config.yaml
norm: "rmsnorm"
qk_norm: false
init_std_up: 0.0375
max_grad_norm: 0.5
max_steps: 16385
Each number is 50 + 15 x the weight over its row's rms, rounded and kept within 0 to 99. Layers, rows and columns count from 0. The size before them is the row's rms in percent of the matrix's.

# layer 6 attention value, 160x160, rms 0.0496, rows 12-31, columns 0-159
076:48 58 38 52 58 33 48 72 87 51 57 44 42 51 65 55 58 30 38 58 46 40 59 46 37 66 38 43 55 56 66 49 80 35 73 83 64 63 32 25 60 48 50 50 41 58 33 35 48 27 55 62 46 43 58 42 46 30 51 57 63 19 43 56 36 70 58 47 67 24 56 56 33 57 85 59 39 15 33 35 35 43 51 38 74 77 43 32 36 54 32 73 47 40 52 60 47 96 34 14 64 33 54 62 49 58 55 62 48 33 43 74 43 37 25 35 64 26 38 36 70 58 35 52 59 47 27 36 56 57 60 50 40 69 28 44 54 42 20 47 54 54 59 05 48 61 56 51 54 36 45 49 63 42 44 27 41 32 37 38
086:49 69 47 60 43 70 46 32 93 57 32 83 61 61 32 40 40 49 47 35 46 56 58 57 38 44 40 47 37 59 64 29 46 50 41 42 70 44 35 60 43 64 56 66 75 40 52 43 52 57 44 51 68 24 39 72 56 39 44 46 29 50 52 71 48 51 43 21 65 42 67 70 09 36 59 37 52 52 51 55 18 72 46 45 45 49 31 57 57 36 43 60 56 44 24 08 57 32 46 58 45 17 44 52 08 41 54 48 57 21 77 57 37 62 45 50 74 60 47 60 55 55 53 85 57 60 52 56 54 56 74 35 44 33 51 57 57 36 50 38 42 75 56 51 57 53 42 14 62 74 31 49 26 20 48 63 31 29 48 55
110:39 30 52 45 62 58 48 27 35 52 56 29 61 52 40 59 46 28 50 75 51 51 52 47 55 65 36 61 49 42 58 80 56 61 55 52 64 42 50 78 64 61 45 89 68 50 49 45 51 55 43 42 38 38 23 81 56 49 82 52 48 60 56 59 54 41 60 54 50 65 75 32 52 50 28 49 73 42 50 76 61 39 45 58 48 31 42 18 33 33 51 34 46 46 48 59 47 38 48 60 58 62 49 48 62 55 29 21 78 60 38 42 49 50 54 05 39 40 32 51 45 53 57 39 44 50 29 66 60 67 26 99 49 54 58 46 12 17 42 55 46 42 26 57 46 54 28 64 43 16 51 31 49 84 39 38 24 56 64 58
082:33 60 35 49 47 75 62 19 14 39 39 54 51 42 32 50 58 53 74 31 54 58 00 50 44 43 41 27 54 54 85 40 67 38 37 14 51 21 38 51 55 55 39 39 30 48 73 75 57 58 54 62 44 40 36 55 46 22 24 47 54 54 59 37 42 33 65 59 47 38 85 52 51 49 35 61 62 42 39 53 59 67 50 61 43 43 31 48 62 68 25 39 43 56 36 26 43 48 63 61 49 28 54 50 13 48 42 44 83 35 39 58 28 37 38 42 52 61 79 63 54 31 41 59 36 44 58 41 62 52 59 67 60 49 43 63 38 63 40 38 72 61 67 45 70 58 32 14 45 62 36 51 44 33 61 54 60 62 46 62
097:53 56 50 35 49 57 40 65 66 63 07 61 40 45 74 44 52 56 34 61 48 61 69 54 35 35 66 38 51 34 48 65 42 38 66 43 45 56 31 63 62 49 52 57 56 55 21 49 44 45 41 32 47 36 38 51 55 41 50 28 65 35 47 59 65 50 33 43 45 38 63 65 54 52 65 46 45 50 44 10 46 54 46 36 65 61 57 56 57 44 50 90 68 69 55 33 48 97 60 33 43 38 47 28 31 52 68 75 29 24 75 61 17 65 55 50 68 64 53 58 33 56 32 35 56 50 45 59 53 64 70 00 44 50 33 46 71 60 46 30 22 54 77 32 59 67 70 23 38 33 49 34 33 33 37 49 59 45 45 43
114:55 47 46 63 47 79 46 46 45 53 21 61 74 56 72 43 57 85 25 34 46 63 70 56 57 70 57 21 56 25 60 38 55 43 61 62 58 33 51 70 47 66 70 34 27 38 55 58 47 49 71 27 46 67 54 42 56 44 73 56 70 56 37 76 52 65 41 67 49 46 52 52 21 37 81 47 41 54 42 32 63 41 62 62 33 56 45 42 61 56 64 62 53 48 31 62 72 59 40 33 48 44 46 44 70 57 48 51 52 37 27 78 30 66 77 40 58 58 38 54 68 42 59 41 36 43 54 08 53 46 63 12 51 33 32 31 46 66 46 31 37 43 65 29 56 34 77 46 47 50 49 57 02 63 22 39 55 27 47 47
095:52 42 44 59 54 48 55 47 65 26 31 51 54 63 16 50 34 62 48 23 46 64 63 61 47 55 56 31 50 31 56 46 57 62 38 21 63 38 73 53 41 56 74 21 45 29 44 69 56 60 85 79 63 44 48 54 54 67 84 73 57 67 36 29 58 51 52 52 39 52 36 48 19 44 33 60 37 81 48 36 48 45 24 67 47 27 41 43 46 50 48 27 42 36 09 37 68 23 64 39 38 37 47 62 55 41 37 47 59 36 61 65 44 35 70 46 71 54 63 61 69 40 70 61 54 47 59 34 45 46 38 23 56 40 60 20 52 61 62 35 71 28 51 50 60 61 71 23 34 55 32 52 19 46 56 44 67 51 85 58
088:69 41 52 61 40 59 64 39 60 50 74 33 35 52 50 51 38 38 92 47 74 58 21 46 44 41 41 43 52 28 59 35 63 60 39 32 46 58 12 39 68 45 30 54 56 57 89 58 53 44 36 78 41 49 06 62 54 44 28 58 35 73 48 33 43 60 59 56 48 55 47 59 73 68 56 43 63 42 44 29 15 33 59 42 35 57 37 70 38 49 33 65 69 58 51 29 43 57 58 43 51 44 33 62 60 54 40 64 91 70 45 64 50 44 46 63 42 64 71 79 35 40 41 27 23 54 55 22 55 45 28 70 63 34 43 43 47 37 26 55 51 52 42 41 57 31 33 33 46 51 51 56 84 41 62 64 78 54 52 60
092:49 40 56 82 67 42 47 49 71 71 50 60 55 55 41 50 29 76 80 86 36 48 61 43 47 49 53 44 58 58 65 48 57 58 48 43 62 52 55 31 36 56 71 11 63 74 46 55 65 44 23 72 56 72 49 51 54 48 51 75 35 56 53 61 73 40 49 44 44 42 49 29 54 53 50 65 42 64 51 41 59 17 28 55 69 57 48 35 57 47 39 46 36 27 43 72 45 60 40 70 53 35 49 45 55 66 55 46 99 81 37 51 51 63 44 47 57 69 78 46 46 60 56 41 42 61 37 10 34 53 57 32 43 47 68 41 34 46 54 51 53 50 64 35 65 12 65 60 28 46 57 42 60 60 63 45 66 51 94 27
084:42 81 75 63 52 51 56 57 49 54 47 64 40 61 22 44 40 57 70 47 48 67 21 45 74 48 62 46 67 84 41 25 38 48 45 29 41 40 40 58 61 45 40 14 49 67 61 60 43 66 40 52 35 70 42 46 51 52 23 56 02 47 51 66 50 55 54 50 46 50 48 47 69 42 43 54 49 78 54 47 50 35 50 43 64 56 50 45 49 36 51 33 27 47 45 61 94 23 64 67 31 42 47 47 31 39 61 58 49 73 54 56 49 57 45 67 51 59 65 59 18 48 56 53 45 37 48 62 44 41 44 43 40 40 82 53 41 43 48 89 64 27 70 45 40 16 65 69 44 89 44 59 76 49 63 63 57 58 63 89
092:60 34 50 51 49 33 30 62 47 23 83 36 57 34 67 58 32 63 51 21 46 39 96 48 56 37 58 47 45 73 45 50 46 30 57 42 48 74 89 38 37 48 54 79 34 57 65 35 64 54 74 53 61 64 41 44 40 77 81 48 41 61 48 31 56 39 46 53 34 72 37 42 49 37 50 43 46 53 43 31 66 64 59 47 38 70 62 58 44 51 53 59 69 53 57 52 62 39 53 56 46 87 48 43 66 52 53 48 15 55 38 46 78 52 65 64 47 51 31 60 23 48 48 41 69 55 83 00 55 38 62 53 39 42 31 50 62 59 63 50 47 40 31 66 49 23 44 84 63 68 60 43 58 44 49 47 69 62 34 49
094:60 52 76 56 50 49 62 50 38 67 50 55 37 52 71 44 41 41 58 89 59 35 48 65 41 81 38 61 54 70 55 53 37 44 36 54 37 32 63 49 25 59 92 45 81 62 34 23 46 49 47 63 48 36 72 50 60 40 71 42 66 75 59 64 69 33 67 59 70 54 57 40 48 56 56 54 44 25 46 72 79 58 30 53 62 52 36 48 45 58 52 57 70 63 84 46 39 38 49 48 45 44 72 31 39 68 57 44 06 35 61 53 57 70 55 32 34 71 13 44 61 48 56 46 50 46 28 50 56 26 71 58 57 30 87 70 57 43 57 43 41 64 49 72 43 45 42 24 61 80 34 40 43 54 54 31 66 51 35 47
097:23 56 54 52 38 45 50 17 66 54 33 36 51 51 46 65 44 74 38 66 41 65 60 69 45 28 46 44 54 28 28 55 57 51 50 73 49 42 45 70 51 56 42 51 82 48 42 20 48 36 54 44 71 63 27 72 49 45 45 63 75 34 40 27 31 49 53 51 74 66 81 36 27 65 69 50 37 22 57 70 46 55 41 56 34 24 43 15 42 42 33 59 65 64 41 46 46 87 39 50 62 49 59 42 35 53 41 36 21 36 62 29 38 40 19 45 61 54 49 54 34 66 30 43 48 53 33 41 57 59 88 73 50 59 25 51 41 22 52 58 46 73 64 61 47 52 13 38 56 36 51 54 31 51 49 59 23 50 33 60
092:32 63 47 25 48 37 53 49 35 67 53 61 65 50 94 50 60 65 20 27 37 52 38 45 49 42 53 50 32 57 60 31 38 57 62 37 57 33 70 38 39 54 63 51 47 46 72 46 44 42 28 47 67 59 63 05 30 86 80 24 69 46 52 27 39 56 60 61 45 43 53 34 41 42 39 36 90 42 59 33 69 67 49 67 41 52 65 62 51 65 73 33 50 54 79 23 53 40 58 58 52 65 61 48 74 51 54 64 29 64 57 47 61 50 76 37 28 55 54 79 38 53 54 25 48 50 59 31 57 50 63 31 44 56 26 61 66 70 56 24 57 58 57 66 47 55 63 63 55 46 67 48 26 33 42 28 48 55 21 28
087:43 34 62 49 54 65 39 61 44 47 53 45 42 55 54 52 46 51 38 47 52 78 32 17 56 78 27 39 52 49 84 59 51 57 70 57 50 46 48 75 59 58 58 48 53 47 35 42 46 57 18 27 33 40 42 65 55 20 53 49 42 70 78 23 61 60 66 57 70 39 68 37 56 57 45 44 42 77 49 47 57 51 66 50 73 52 56 50 45 48 55 51 58 76 87 62 54 36 43 65 41 63 72 43 48 47 36 39 22 46 40 84 50 36 48 46 54 32 31 36 57 68 56 50 38 23 30 88 51 45 13 74 50 43 39 21 23 55 70 52 53 40 70 33 39 64 64 27 51 30 41 33 57 76 43 68 19 52 61 68
093:20 71 52 80 44 68 43 16 51 61 61 42 43 76 66 42 41 50 46 57 61 54 03 36 53 58 47 46 41 34 77 38 61 61 23 25 54 07 82 45 54 53 53 19 47 61 46 43 55 74 56 59 31 44 57 26 53 43 37 52 31 46 62 70 49 48 78 36 47 65 52 37 48 39 45 53 64 41 53 66 53 56 53 61 30 59 48 42 58 44 56 27 49 28 21 57 23 59 48 63 68 51 64 60 39 50 42 32 50 84 73 37 56 24 46 44 39 64 54 56 44 71 55 67 23 34 33 37 42 53 41 57 58 76 53 55 25 87 65 69 62 60 55 55 51 36 47 53 53 66 42 58 33 60 61 51 15 46 52 44
090:44 37 35 46 51 75 48 25 50 37 58 52 53 47 47 48 38 46 55 42 73 54 53 34 67 35 56 66 55 22 68 69 50 30 53 52 43 50 40 48 32 42 20 29 81 45 44 66 50 76 35 53 21 55 50 51 61 38 16 36 45 55 41 63 48 72 35 38 28 63 41 59 88 51 27 44 62 71 61 91 33 28 69 44 26 59 59 70 46 31 58 42 58 56 56 37 23 26 65 60 68 50 45 51 34 54 76 41 51 35 73 25 27 60 62 60 64 68 46 28 69 59 49 62 54 42 62 85 44 44 62 25 60 47 46 71 62 61 69 58 43 55 60 41 55 67 71 59 44 82 40 54 57 63 70 62 66 65 56 35
089:31 56 41 61 43 32 56 51 27 47 47 49 46 55 30 56 52 42 24 43 48 49 00 44 60 66 40 57 45 41 60 62 54 60 70 59 78 35 48 67 60 52 47 32 58 36 35 65 49 74 35 39 27 55 69 45 38 54 38 61 31 37 52 49 42 51 90 35 28 63 58 52 25 61 39 52 59 93 58 72 41 46 53 49 53 53 33 11 46 51 45 33 41 61 40 42 43 53 62 37 53 32 33 43 15 47 38 33 67 42 53 55 29 58 51 56 55 45 14 63 52 47 41 62 52 44 46 99 80 48 44 18 28 50 63 68 61 28 49 46 64 48 46 34 53 65 52 51 43 39 67 62 06 41 52 49 43 73 50 55
087:69 75 39 48 57 82 44 59 43 72 30 67 62 68 31 50 43 58 58 29 44 55 43 31 49 43 61 30 56 46 49 50 62 51 49 26 53 66 03 66 43 39 50 74 32 46 22 37 57 44 63 42 42 56 71 56 60 27 32 48 27 46 48 86 59 54 44 35 27 45 29 80 42 37 70 41 60 58 50 32 04 51 64 34 57 51 51 62 65 35 50 32 16 54 23 54 87 44 56 45 41 32 36 51 45 41 69 46 81 39 48 40 45 66 54 47 66 46 80 46 67 38 64 68 53 72 37 54 65 44 31 24 65 49 66 22 50 41 35 58 54 37 68 32 56 50 67 61 41 45 40 60 43 60 41 53 59 54 61 61
098:49 74 71 57 57 48 75 46 41 90 49 58 56 50 43 42 58 37 54 39 54 49 27 74 45 61 36 78 53 72 44 25 47 53 53 51 54 42 24 23 46 51 62 57 77 77 44 41 41 61 26 59 34 51 60 62 42 33 23 37 16 60 67 63 57 40 74 54 63 31 63 39 70 38 32 48 84 49 65 46 45 40 30 56 58 58 39 75 66 47 37 36 37 47 70 43 65 28 56 64 48 47 34 51 55 60 49 52 80 47 59 53 41 69 28 47 51 53 51 50 00 62 47 47 57 52 29 53 52 54 31 51 53 45 82 71 45 27 58 42 46 48 50 51 59 54 50 34 45 47 54 44 64 08 49 51 15 58 35 71
# layer 6 attention output (transposed), 160x160, rms 0.0682, rows 12-31, columns 0-159
083:44 51 52 73 71 92 40 50 56 25 60 76 51 26 75 26 41 35 66 40 34 73 39 49 60 54 25 30 50 32 41 56 48 41 43 40 42 42 52 49 65 31 56 83 40 26 39 18 40 84 29 54 30 42 45 60 41 52 55 53 57 37 37 42 37 25 43 41 66 62 21 39 56 46 42 46 64 67 75 71 67 62 50 89 41 53 71 75 55 58 53 59 55 41 47 45 34 61 49 41 64 53 59 50 43 51 43 63 55 58 42 35 45 67 69 46 64 75 62 51 43 61 57 40 52 41 51 26 46 12 63 70 36 32 45 77 30 69 53 59 29 70 74 48 45 51 59 16 38 46 42 53 56 58 50 78 41 43 56 27
082:22 30 40 50 25 41 28 57 24 49 53 39 46 74 47 86 35 19 31 67 49 51 43 59 77 36 64 56 50 51 61 60 42 73 72 61 48 37 51 59 59 48 29 58 38 68 27 38 79 40 33 28 60 73 45 30 45 49 42 65 56 68 47 43 88 32 50 60 68 81 26 49 38 39 36 64 45 57 42 66 65 53 63 42 45 46 49 59 66 86 39 45 36 45 73 45 67 58 54 48 39 61 80 30 63 53 29 45 49 63 23 38 74 37 53 47 50 33 51 77 40 59 67 41 46 34 62 24 72 48 58 59 59 50 17 63 60 42 36 57 30 60 28 53 59 27 64 50 41 32 47 70 61 53 51 56 68 57 50 34
113:62 83 78 34 59 20 48 45 46 39 63 35 49 36 61 53 50 69 59 55 35 34 33 58 37 52 71 48 43 30 64 42 38 57 47 51 35 52 44 52 47 51 51 36 52 56 59 75 50 44 63 61 54 00 69 40 96 65 26 68 64 20 54 64 27 55 63 78 32 35 35 40 67 48 48 41 52 76 64 26 51 30 67 40 50 60 30 56 39 42 42 44 44 61 52 45 52 56 38 49 53 51 62 58 49 58 46 55 55 40 50 64 49 60 39 55 54 39 89 40 36 11 48 56 56 43 57 80 41 33 40 48 59 58 69 49 85 56 66 39 72 61 60 56 43 83 54 78 61 50 51 32 57 45 79 48 56 28 33 52
079:37 40 80 76 43 20 60 75 33 61 67 55 60 53 56 59 46 36 51 63 54 66 75 42 60 45 46 72 52 51 54 48 47 48 52 63 27 63 63 79 56 10 56 52 41 52 40 51 42 44 58 33 48 60 53 54 36 56 61 50 56 73 78 56 57 54 42 86 50 57 57 64 64 46 33 58 55 58 43 49 68 58 50 64 49 43 60 29 41 40 70 46 69 41 46 49 43 62 42 70 40 73 84 37 93 68 27 44 51 53 95 28 68 43 35 52 66 21 38 40 45 65 29 40 79 60 43 73 64 68 44 48 49 48 52 42 57 30 44 31 74 81 43 72 58 63 77 56 39 27 75 46 48 71 38 49 67 55 46 38
095:44 49 35 75 79 73 38 63 48 48 46 45 57 61 61 50 43 30 32 39 49 69 47 70 65 46 48 40 60 52 22 29 54 53 55 59 67 50 62 55 59 53 56 48 24 48 33 19 65 49 37 51 63 75 36 33 41 33 70 50 45 72 48 40 58 22 46 30 87 60 31 51 16 56 62 47 66 48 45 62 71 62 36 55 47 39 87 64 62 99 30 57 72 38 75 65 50 48 46 56 59 49 31 44 79 26 71 40 43 49 49 31 57 33 53 53 71 55 53 73 48 67 56 63 43 38 66 23 39 45 70 53 72 51 44 65 35 30 53 51 38 56 42 47 66 09 38 43 44 61 55 56 60 54 54 75 53 48 58 34
115:49 78 59 20 55 63 45 35 79 43 80 58 18 13 57 62 49 31 42 54 68 59 23 49 51 62 32 32 22 64 31 55 54 46 43 57 38 57 47 46 52 83 54 58 41 48 38 41 04 64 61 44 44 38 44 50 50 14 43 59 50 59 44 53 55 22 48 21 60 56 56 51 43 73 40 80 46 38 37 55 67 18 35 57 33 56 55 54 45 74 45 53 41 53 48 39 77 49 56 68 50 35 36 55 43 57 52 69 62 43 67 45 65 51 60 62 47 71 51 42 63 56 27 36 33 55 43 57 40 57 52 15 45 45 47 80 42 32 54 80 51 25 20 45 67 55 47 45 35 52 69 28 59 42 72 69 35 43 46 33
100:49 72 71 26 35 41 51 46 48 65 72 50 33 16 55 45 58 36 33 56 56 44 30 29 49 56 56 72 34 68 67 35 54 57 50 63 45 41 48 53 58 82 51 33 60 32 76 47 41 37 48 20 59 38 58 40 38 47 11 45 31 68 53 61 42 36 69 76 64 68 73 59 56 51 35 69 53 09 31 60 32 29 49 65 49 41 40 49 44 18 35 54 39 57 77 57 66 52 53 77 37 65 58 44 47 51 71 67 57 48 54 24 63 56 46 55 36 36 33 55 29 42 33 29 51 71 56 76 75 52 52 52 45 61 65 45 46 50 40 77 66 47 26 57 24 61 63 65 45 47 54 13 45 39 38 48 57 52 15 57
084:53 13 56 79 58 68 48 36 41 58 24 51 65 61 43 65 48 49 55 39 25 46 99 50 49 47 67 45 60 55 65 58 37 59 62 61 38 42 50 75 57 39 59 50 55 57 35 48 43 70 47 58 35 33 76 55 41 16 38 60 57 42 54 32 41 68 50 43 57 61 57 25 52 38 58 52 58 76 77 58 51 58 45 48 72 51 59 62 43 65 72 74 35 25 41 64 11 53 49 77 32 45 63 52 66 45 42 04 59 40 88 51 48 47 44 36 38 44 43 32 49 51 75 69 69 45 33 82 66 47 86 46 33 47 59 60 65 52 50 44 66 59 55 53 43 63 60 53 46 43 56 43 58 69 28 44 36 53 57 46
095:33 82 36 55 31 86 60 49 26 42 47 32 53 39 76 33 88 34 55 43 46 49 34 49 44 29 58 54 51 62 65 32 47 68 39 43 33 41 51 50 62 42 30 61 45 43 40 59 08 57 38 51 31 23 66 49 54 47 16 31 34 46 53 67 24 62 51 50 66 36 36 30 60 77 49 34 53 31 44 70 21 50 50 68 55 38 47 56 42 61 52 39 58 56 58 46 53 25 65 55 44 47 48 46 56 55 21 47 40 53 37 54 43 43 49 44 53 53 27 00 47 14 42 50 30 57 46 62 51 45 67 66 54 65 70 45 58 64 44 53 63 32 56 70 22 67 44 66 60 39 89 49 41 65 35 47 54 56 41 30
081:41 51 31 58 06 55 28 47 46 63 41 35 67 67 61 45 65 69 48 46 59 36 71 51 05 29 69 73 45 50 99 59 44 57 56 51 47 60 33 36 61 45 49 62 53 48 38 73 59 39 49 45 22 61 74 49 50 47 58 56 62 41 48 56 59 60 18 40 68 63 79 54 69 50 47 60 19 45 42 37 49 68 60 52 57 42 43 45 57 60 43 41 50 58 58 41 49 40 53 34 68 73 41 46 58 41 32 51 43 51 49 62 43 41 61 43 43 53 51 20 68 38 78 51 52 76 70 48 45 96 51 71 67 41 31 10 57 52 51 22 45 55 59 56 42 52 50 59 56 48 72 72 30 66 29 52 55 40 39 44
097:56 29 39 19 50 61 66 49 52 66 20 54 36 57 30 51 92 51 46 69 60 55 22 53 20 67 30 41 41 41 38 59 66 40 54 63 66 36 49 59 37 70 47 39 63 35 46 60 43 49 61 38 44 54 57 59 51 43 28 34 53 36 49 24 41 48 50 16 34 49 79 51 31 59 59 31 55 29 38 42 20 24 31 33 45 42 23 40 39 50 61 40 34 53 59 56 45 31 54 56 33 36 29 66 16 41 53 48 72 55 69 60 53 69 44 66 41 61 41 35 66 57 52 49 40 39 29 79 54 48 46 28 41 50 76 43 42 63 59 68 60 23 30 44 39 63 50 61 45 65 12 49 54 12 42 50 27 68 62 58
095:41 60 46 16 39 61 25 59 46 47 34 48 41 53 41 59 55 48 49 55 48 30 25 61 45 41 79 42 42 67 66 31 44 41 36 32 39 44 50 41 64 32 41 49 25 59 36 60 57 54 67 34 47 51 65 55 74 63 55 55 27 42 33 65 39 52 07 58 45 50 25 20 51 71 66 41 39 64 25 60 45 43 78 35 54 69 26 24 58 54 28 22 53 47 58 39 52 45 44 33 48 45 62 59 33 51 47 55 60 82 38 31 54 23 31 42 26 45 60 54 19 49 13 58 10 28 59 61 19 70 42 51 14 56 67 43 65 45 43 41 72 52 42 41 65 40 59 54 48 67 33 74 49 37 44 56 43 56 55 39
095:33 68 64 55 58 63 49 78 38 36 72 57 42 47 45 40 63 50 49 34 55 45 60 62 68 45 39 64 68 54 36 59 42 61 51 30 43 48 51 63 56 57 38 64 31 62 44 56 33 45 35 44 44 62 61 46 60 63 79 62 48 55 38 58 64 28 48 52 49 18 15 69 69 35 59 23 60 54 51 26 62 58 26 70 32 73 36 74 60 60 47 18 62 41 64 38 61 56 65 45 62 42 78 48 78 57 56 50 69 53 29 49 47 52 56 52 42 43 67 89 54 07 47 38 86 49 77 37 40 24 49 65 52 38 56 57 74 73 56 53 39 85 53 43 57 53 57 50 44 38 10 59 52 74 63 62 74 31 48 53
094:60 35 47 52 61 41 40 43 65 48 54 59 64 42 34 57 23 32 61 47 77 67 39 57 59 67 44 51 52 73 26 61 63 40 41 51 47 57 71 63 44 50 59 42 43 46 41 66 39 30 77 65 73 60 22 66 33 19 46 21 53 53 51 40 61 63 52 19 29 73 51 68 52 34 64 49 46 54 31 70 32 42 44 05 55 38 33 54 31 44 37 58 19 50 44 62 59 53 27 42 33 37 37 51 45 61 53 43 18 67 71 52 43 51 19 70 52 42 29 42 54 56 30 54 38 46 32 48 47 60 02 40 52 36 59 54 21 38 71 63 51 20 46 28 60 24 37 34 54 58 38 53 62 45 45 49 35 50 82 53
089:47 60 65 40 54 32 27 19 53 33 61 34 49 50 63 60 31 52 54 36 45 34 30 46 29 29 57 43 35 52 56 53 48 48 39 60 48 65 48 44 57 43 57 54 41 40 37 57 67 46 61 54 50 20 67 44 73 54 52 36 52 14 66 77 38 52 41 90 38 51 44 55 41 46 36 75 36 44 57 34 55 59 66 74 50 70 51 53 53 54 60 52 56 47 39 19 46 59 31 36 70 32 33 62 46 50 70 60 56 25 61 35 59 47 91 59 53 71 81 40 45 56 43 54 53 89 75 46 55 32 55 54 65 52 40 63 45 35 47 17 45 72 73 36 72 44 44 85 25 60 54 51 67 32 85 28 78 32 51 42
087:45 70 56 46 38 45 58 65 36 41 68 67 58 24 75 75 69 41 70 48 58 45 58 39 48 31 74 70 41 78 35 71 48 49 20 34 45 63 48 53 49 11 31 79 67 78 61 69 38 53 40 65 65 42 56 78 35 59 70 35 46 48 68 79 55 75 56 66 35 32 58 64 55 29 52 58 35 48 26 45 52 41 56 51 73 38 51 45 40 22 50 42 36 73 60 20 70 48 46 31 61 35 65 57 63 68 29 45 44 66 51 58 54 44 44 55 54 61 59 20 53 54 49 56 57 46 58 51 60 75 38 35 26 33 42 30 55 71 47 60 32 42 55 38 56 75 69 60 36 19 56 44 51 49 34 74 76 52 46 22
087:69 61 48 73 41 25 98 54 38 63 41 33 35 58 51 71 43 47 70 46 59 27 78 24 37 36 47 42 71 81 40 56 46 74 62 63 75 46 31 36 39 46 62 24 51 68 73 59 66 24 60 76 50 58 41 36 56 69 72 66 29 59 62 64 64 62 69 71 53 37 73 51 14 41 41 72 41 56 54 29 64 45 84 28 55 37 76 49 52 65 65 30 52 41 39 44 41 57 36 44 37 42 28 51 67 33 49 54 55 41 29 64 39 32 56 46 41 49 57 39 50 65 69 67 62 42 45 38 56 60 54 30 21 58 54 32 68 39 24 42 42 44 27 49 60 36 48 51 51 47 56 63 70 43 34 43 26 56 53 58
089:55 72 55 51 63 43 68 36 48 50 84 60 52 28 79 31 25 58 66 66 73 38 56 56 58 43 46 70 58 46 49 47 43 64 50 59 31 40 47 49 43 44 49 64 66 57 70 51 51 31 43 79 58 39 53 20 83 61 43 55 56 78 35 65 42 52 70 90 76 57 41 52 39 16 28 59 57 40 45 54 73 61 53 41 31 41 47 55 45 43 32 37 37 41 41 52 77 77 51 61 58 73 83 35 68 38 41 53 57 52 56 47 60 36 59 46 42 35 68 42 52 26 61 56 65 71 64 09 33 39 31 68 49 42 39 30 48 48 70 28 49 68 85 54 35 36 56 60 45 37 73 33 45 56 56 58 56 25 30 49
080:54 73 40 49 35 33 68 56 61 53 46 53 33 28 40 74 52 47 40 67 26 65 51 49 36 56 35 55 53 31 79 42 60 50 35 70 66 58 47 25 49 54 64 56 32 55 38 26 76 54 39 60 43 34 36 44 36 53 56 58 82 76 65 43 67 38 37 56 69 88 83 62 41 63 44 60 18 52 68 71 63 45 68 67 45 52 81 72 43 58 45 94 59 61 59 55 73 48 53 71 45 78 54 50 60 47 36 68 32 48 32 40 52 36 55 42 54 46 39 50 65 65 70 29 56 44 46 44 46 61 62 65 85 55 33 49 52 38 65 43 38 53 37 67 54 46 48 44 62 32 73 25 58 67 61 40 26 40 14 30
109:49 27 24 73 37 43 24 61 19 48 46 47 71 76 47 40 41 43 58 28 32 47 63 66 38 35 88 34 58 40 82 40 33 41 65 42 42 47 71 61 64 24 60 48 42 70 43 54 73 35 53 58 60 47 60 36 44 61 40 48 61 47 40 45 48 78 22 46 44 74 22 45 61 44 49 33 27 69 44 53 54 68 75 31 72 28 64 60 52 62 48 50 41 51 29 65 38 52 60 42 50 66 74 31 60 41 29 39 25 56 50 61 51 35 48 31 66 41 52 40 42 32 46 54 39 33 57 37 31 65 46 62 73 47 31 39 76 40 53 21 60 54 74 40 51 34 33 41 58 52 72 85 60 83 44 45 65 30 60 42
# layer 6 attention query, 160x160, rms 0.0716, rows 32-33, columns 0-159
084:51 49 52 68 26 48 59 52 40 30 28 57 24 45 30 39 61 63 45 41 58 45 63 60 31 71 34 52 52 52 50 60 63 23 51 68 59 56 41 53 77 49 76 41 55 45 69 52 58 37 66 37 32 39 61 42 48 48 58 23 47 56 79 57 43 22 82 50 57 43 45 44 57 41 48 66 52 48 56 13 10 36 69 52 90 62 56 72 58 55 30 67 49 16 47 81 75 23 51 77 39 46 45 06 70 48 28 48 54 21 51 55 40 60 84 45 62 38 68 46 56 39 63 58 49 54 31 45 57 71 58 40 32 46 49 64 47 47 49 60 56 51 33 17 55 65 71 60 39 40 35 49 51 49 57 63 50 68 47 41
088:49 47 38 55 70 65 46 87 29 59 52 61 20 35 33 47 68 51 50 58 70 37 54 53 60 38 74 47 39 80 46 42 49 58 28 60 54 70 51 49 57 37 53 59 39 43 40 40 54 48 67 55 47 18 54 20 37 45 62 41 27 73 56 41 68 48 53 68 43 71 34 80 52 53 39 41 40 48 70 73 47 50 63 69 49 39 14 41 45 73 84 46 67 60 44 32 56 60 73 41 33 57 12 65 54 58 47 25 33 44 42 52 46 34 72 36 50 63 29 37 20 53 42 51 45 69 31 45 39 43 42 65 42 41 59 59 35 55 48 49 45 47 43 55 61 81 60 12 66 40 55 07 72 49 67 39 61 73 61 35
# layer 6 attention key, 160x160, rms 0.0715, rows 32-33, columns 0-159
075:29 51 15 51 41 67 42 45 65 09 44 58 43 48 36 39 57 44 76 41 60 34 75 63 62 84 44 46 60 46 60 64 52 43 42 36 66 34 62 82 63 45 86 65 62 52 24 47 42 56 42 66 52 37 48 35 41 72 33 40 69 23 53 28 54 45 39 55 54 42 74 28 51 26 38 49 33 54 48 68 36 61 50 63 37 44 22 55 59 40 51 53 57 72 25 78 39 44 33 33 51 42 31 61 51 59 72 47 37 49 63 78 46 37 64 61 38 41 45 54 72 51 56 61 51 30 49 67 27 48 33 61 46 74 44 52 74 48 76 34 87 47 36 49 33 58 34 43 56 55 36 46 37 14 60 66 29 28 45 46
089:61 62 65 47 40 55 51 47 37 66 63 66 51 51 55 71 51 51 37 49 72 39 40 49 33 23 52 33 50 32 44 59 65 55 73 27 55 37 64 57 14 60 28 47 77 39 66 59 50 74 43 44 40 61 62 77 45 39 30 64 49 58 42 46 59 37 74 54 68 44 35 64 49 63 39 48 19 58 61 24 58 17 33 45 33 39 47 22 54 39 50 54 51 48 38 56 43 47 48 85 61 54 57 30 46 39 25 62 69 81 32 77 59 49 25 46 54 50 62 50 59 40 41 05 32 48 71 59 40 52 53 25 22 59 22 68 72 49 48 50 48 37 45 63 50 16 45 41 54 47 64 50 58 80 80 42 51 61 80 42